config.toml
n_layer = 13
d_model = 160
n_head = 10
n_kv_head = 10
head_dim = 32
d_mlp = 512
vocab_size = 4096
activation = "relu"
norm = "layernorm"
norm_place = "pre"
norm_eps = 1e-05
positions = "rope"
rope_base = 10000.0
rope_fraction = 0.5
qk_norm = false
attn_scale = 0.177
bias = "none"
tie_embeddings = false
parallel_block = true
init = "normal"
init_std_qkv = 0.0363
init_std_o = 0.0257
init_std_up = 0.0363
init_std_down = 0.0
optimizer = "soap_variant"
lr = 0.00633
lr_mult_o = 0.812
lr_mult_up = 1.36
beta1 = 0.95
beta2 = 0.95
lr_head = 0.0066
warmup_steps = 200
schedule = "cos"
final_lr_fraction = 0.1
batch_tokens = 32768
seq_len = 512
doc_mask = false
train_tokens = 138100000
steps = 4215
dataset = "wikipedia_en"
Each number is 128 + 32 x the weight over its row's rms, rounded and kept within 0 to 255. Layers, rows and columns count from 0. Numbers have three digits each. The size before them is the row's rms in percent of the matrix's.

# layer 2 attention key, 320x160, rms 0.151, rows 258-319, columns 80-159
083:133096150116136110115125099130128160147070159144131172099105096110091153110105161186168140106116142136138112115133062167125100124111128080123109065100092142146146114103000118070082161133180106122153112114161100098176123158064124100210073148
107:091152139132128082155152160172132065126222167178196137160092110157088119077139133176097099133179139073107120145107067134164149187113160156160171136114134110074173110124096123175119122113144152096125125148128073146116128123120107132076145133
086:117172142145130069184121147094175136116092042173087135156144149097093044092148166108150095144056168169138137144094082132133115129163156157100134144136083115093080123103152114127064166140135112184131139145151212139091141144145138154135172195
094:101147135177125135131170109116176158086166140117185091182138152189096122121144077142098046135151152099090123159124110159100129162113153141138130068128124129130122085149100171104098103120135171111142037108183104090167094125066132103191124213
102:141150090117128152208166127118119099115142087161160170117100148082140158102106108093059088164119121151046115143161176088109170140140135126095150087126126165120120119164123175148141141107168134118147149132145107131113185101151159138100093139
097:160189160172207141144168109117166096097136140128158099160158073163089110052104122126097102165120174118149112147104066121092107117106112179118163164105109098118089156120138168145103170128102158127156078166160132149125126110142132142058126108
095:121157208154124135162148101152095093073187170134169108101153090148108121158163134114123081106122099146146146137131086123103118173121106142095158124130091122085120127120124152193169131109143139157116128159145120177147099124086095154129081168
091:054129140147117120176176126147151161061163072167178141140163090165156156093130093153091077138084211131105196093123111126121144112118134097142156083099120180098102138153095081112161146143175166138121122137152082170149125116140160107128137127
103:108112107127123111121129038167046118205187165141125082071107148094090114164116154136116187155120102095095093095130139115115135106152146094144143191168175134117145197107108115076140143120102150149050105155119157089148113160136058114114115114
102:092152143146154139101109182123189134157131209114095127146151131195137154082150075142057048156100153103144127153185144126160142116097149149149148149089143116135125143123094072178174120089130192136111116114151115154164150199107170120138233139
110:109107049135144122102142147134085142134158187145132132185150141097155114167185061132128152063077175098124170081146115059092125168151101153101119160135130099109116120111117134108127088104069102117196211112108152106120169186106117155183119148
106:118092164135190108168158117162093124134189147100148189206119136114134089151121204103131041137145114125096129110120117093180114109098145099160112091161141098133090082101120107159138134135071166188078127126133150151109167193152141211106132157
113:123116079148124103111149186147128118147142189144096095113094154100159153166144157085134149152102126183115091143112156035148099151101157105117113136077096120133122162153184084174164102142133146147143098108098113130094190124097130071066135153
113:147133170092110088181114105123142101122059181163129145115141144072097129087095107122085102145153111164103141072103134102120126131135131139133150108168120154190098078095148024132122136161145151126157135124067138108099137113106119114135120096
111:053109144102075131143111118129183143127173116100160098106129106067149110098101165118089139142091116192154146141113129164195097128186119170106156113169088161162145109170107137128129168120089151125171134191125095149154069152125081164117152147
114:155114133093121145137153105136148107101102089095163155096088159089132159087164111119112123108115142126115079116130119138149122145137149142134173108143051163110051100140140142128146164142117136153153097131183135160151105090149097151194111152
108:111109134135164120116101172135123139135154111185140127113051119144186093118139080167118102166125120123148082091168171138115133115122169084173091129099091168167125126166042151103158105095127102147146105133112086123107092111173164177157110103
110:195109086119146117146142158142090145096097208135168061176149107061218141171117155085118087115146178153132157116101156126131151162125184144187212195114168107160092164143103120123180117138119083115124055070169103129141158102148130136122120113
109:143118191125114192158175106134136173098120152113180113082089108136178076116098163105154085171105148097137117149123208120102147160182175104099078167154120091156170193175116067081149089102112191175148174076110139103136089132112104095126124150
114:137192144116162168101109121144150129160117133082121178129130123074141163104123147128165128125071157081156177129159116150113095139127161117152094159143136142122167113133098125094114092141136120066098141108129143084158165073106117104052222187
111:066127154121156153094143094113142116092157160143129202169116074131165116089130132192113164034116182106103086143127120103127158149055087098097159118100170149118117099172099147145135087133130122115096081153131088089122141137151107151073142158
104:155088129137091096154124199096142130101142122146113206172126069102149137195083130109120069128109068065131124096059168093136128098078153129165135143097147081114177074080096174146104175115048107131139156130170131117121145128100093127171124129
108:166149126188155095103118057134134056091094070117151103139156103094097161129127097099087138175120175117107105146168121148102181159163137076137122139096146132121147073113126078061131154156142079132153160134184114097148206158126154130160078212
097:138176141178207131161137103075143127137131181093148070107156159167140107131136138181065104153099017091162094122145171128144150144056123148134093180134128129085146110159117136063147151105113113177117170114156182165138114167133143156133159158
114:142124135134105120141154104094160131065121135175117108145119142124133149149069148123139086181190086195111172170162085138093099098130091114156136125154044176126113151161109173126126141131130111100102204109107098129089145140098087165088146053
103:135119130080044115116170139106167113184117140106118175096108088095135150096149114142132077116189056213106124126137147131101075126162119186117082050082131134130091159108137121128088139115118082153119169073141083103103116148191148110111106149
108:080101131124168099130140115091170113098084199159125139148072167061105140194204161106166129131145111138131109136161118111125154110170114134090106150133176172103084185109124162177142147174116122116160103125144106087121117090123125136125075144
110:118106098121120159120089126087101129110096193124108140091113129100075096150139137141073086201093184153156121137142143175159117089102170196077136159125181116129054150093112096070079092124169162119105115162157183139135085075188135169128118117
107:158077176096093163089148098167148151168137175177147096132102110107083111104129129128146112166130120150121175113173154106149169223136076138099131140125096078064123090144139112136073168142081044121105123093079128158128138109099131125105145108
116:132088162142196172074185068085154138157097112136132076169108079175172105095147160065153136159168152102125172172080101171115063159107091160126133089147152123146065113136160121100086088183153119203159215130149128123153076097132171108147142138
126:133107055154109110070164117184116120172103162068109063151126097125108129180184101111139161140066145159161106123111109110169080133121106164122120152123175122106153084141092173191144167131090091124163085182121127074125110184150114082138119139
097:115154160162137145091114090138145101135101117082093089142117143112144125160089100142049094203112127099100122109143094123127147110077094112139100116126164113133110178174104106148122133121185084094116123084095129076140116117134113197130116108
106:080167173148115184183134124058132193142095133130122166088099081096166116145065148142119122175182114143112206158122126107099116098163165081136127105151106155073116141152141119107137140173120158141135128120111106161141069129162122189086122107
102:144111121089064125136147131129089123167155139130132165129137109164156129102162129099190145119138128145096128122147113121133128090161105121071191118121116160100139091074080184097139131133127192188126176142148087131124157112173117062151115093
092:117130103145121151161101112091105103144171036103131082166054160139115141178095084120058183153113114113168146084137098138130115161149136115127112151109130110092153139169150124117143131126102186137159151139117146104072115148147113147163179134
094:076139141105063102125160154151083197124149110103111138114134131099144139153146096088153108108163057049168148092160239112085120085193083098116156124097091153179107159121095159134114099167151127144162167129108111082163119122165139121122191089
081:090144115120143135142148133115135093108118101182126119127098160087078106100088140109121152161147118065104113131136183149082089134069153137126128087144089113110109161195207119148149095147174106187101135201096114138088099147141131152159102104
099:109111130111121144135125164142186159111124135112126118190096116167188109156134103166093138149187151126121170091156125094172174152141111178126139127100107101148129124204124126146094151097112099083091149126115203167105136080153181146178083107
093:147183164078090110138134150146120157148100093205055108172142145142122116139120118181138145132112162159141128124112087145130154106056103194099131116057153050162150136102181157142123156125174147107103120165102127096071152123089126154137090168
079:093100144066115127143113135104113157141120131134141132184184120194088127113114129123135169101046162134108109189121100134102117189157108175155141087117142140092090156176125140109114129067081098174113149139165069110093138210120121108162106152
085:139157159133166105143158164135136099073145191127186157135134165091112122057131164154113134172124129135107160085113049093179169116150142144095091170170182107126111096045189109100142153136122110094142198157126176134178156121170167087109130058
097:143083084081125107136228161101097139152122063126186119081157178173077164105170081102164152158119140106107137092139147148189103064111133182120126177180118086172123090113096159142137092164105110147118134126108138059191126140115124075155160113
098:133218137142127088086132131100141137142090163167161171142120128082089137148121164135161051165115123084128173117136103151134081149135133120125110152087132173109069108079105130172158170114115121190143082187200098135078132129146135094116109155
095:109150159100091163169091194082148150068102139106151140155109116119107104084146122129052114121087086089095159155102124134110163101163115095163155191136142064096145101105144124068101174150069188147127200123160159133155136139131155171137180155
083:134162170140144154137112164089188085067041105192147148135072184085121155092110140109138129070132156150180119135091162139117098128133107172099150096111170205146101113181124112120115140066130102106141080118146111150159120146128060117107137132
090:147157106131079130131168164122149121101147139124135149110116149062109145089164151123128161175158157152162084198143147142196130143164138125132169152126158113079147027127102134138168129153089174109092129077165099158176147075118117089187151133
084:126111104077063219111072164168094145148144125131180112136150108152150156109158136106190142118065114106130140107178116138145093093135105164143133127171184176109164114079148097166082082192093174116138140185139152134135120137112023117142140142
088:152166105107066152064200134163108142127146097122160085115117099161087192146206121144167163087093117103157102138140071126166169141089153131087170139097186163125078129154116122081132140127119124123126098092160158123159152121103135097182129129
087:146152187123162138120134141115110147126133076133153138131102181102127114140092137130100151141129143177159144133175069156170123113099160138080087189153136117143146177136169112089112074135129082115111156095123119148166130123139094161121111146
089:107070102178095077110145078136112149104088144093133117092169129091035109165098127101151084161187075127110141106160148064076152130119120116127195121091159171136114126142127118142078106171126099078114150122134130090094111143118099117128141109
085:119115132123075166111093092175089101127168097152133066186169163110123110163174096134122163143125130162198107118085144151177162121066154143143145122118131079098093095145100161101117115124150093145119089129153148103134133157149140051192158101
099:142066162145149117169096118128125124171160147152121085121127117071206078125112110130107126082143111099198151114117108114141131098111098172104139148119064095159138143144121106114116216137147124152075169148099117140143164073126117134093135103
088:118131097157121196134092155134125130122117109136075172147149066174126119142091098131125066148105073099171136159140123082119137138095147111093095128099100180119210138123078152139211104094078114120134099117105109096125122163147132140175188126
087:130131136128081108130116207084133120183122145183094130140181158116078138206125190125175142141147157165121125137129079127155160157207096145070134083111104057094134128102158128140089151120127190138147105084180177200140175116114134160139158137
096:165162108102158153162135104194076139112098116185106149181175188168131175118143157200145118193114125158139128133122089074142140124121166094123131074114180141161117102147135190090119077118070145141098147048087180127076137157121142123157113147
087:169080155120147151168088143074179144067116120142139119149122141146157101162085152107146148108137168116150135159100132067130128132129201170188225159111106042156079133144208107133119163122111079098135087087124160135133145071088119159081191152
088:118117109161101147073137135077149101158117134097123133137122094136134136157093112076152140048132132081117108096145147086142055113131143155140067118145082135097171143117102125137139145146164123202144127143074112124162138142129096110103129146
093:161141157117112133109182099152120109124167158166088118112129062145169085147179068139161141150105146130167129102109114101146140115138129148060177172125123156103164036110103141164074137103084107219149135148154124127125186129132150111120109166
092:146113132189051202138155195090114125114179101100137142125188115200113110163100139158129147126133080116168137182113122092139090091110156113123095164054098147098149105186123102114109161165087166152055155103131124135108148141151076128123157123
089:071140163155052094192113188178107104139062148119116110103170149136198138142158040123153183079076102135154114100130176102176103112130125147164156145120138111115069157144118106199133085125074106102137192148130113107155124153145060100108187184
085:148158041114073121087144189131126106149175139144166081145079164187103096114171162083102086080065130128126125091145169138170056121098123123119140163129143177168160119137186118118168145153120160132140117120132127134096144148101119108166122144
095:130126081115075100188188122085108091108177185142123118102135103130120115105119143138204141135135105149115111095131122116160160139156092124141141118127024121162103142136163157114076110068107109139119133108141129137145086139147125128118121115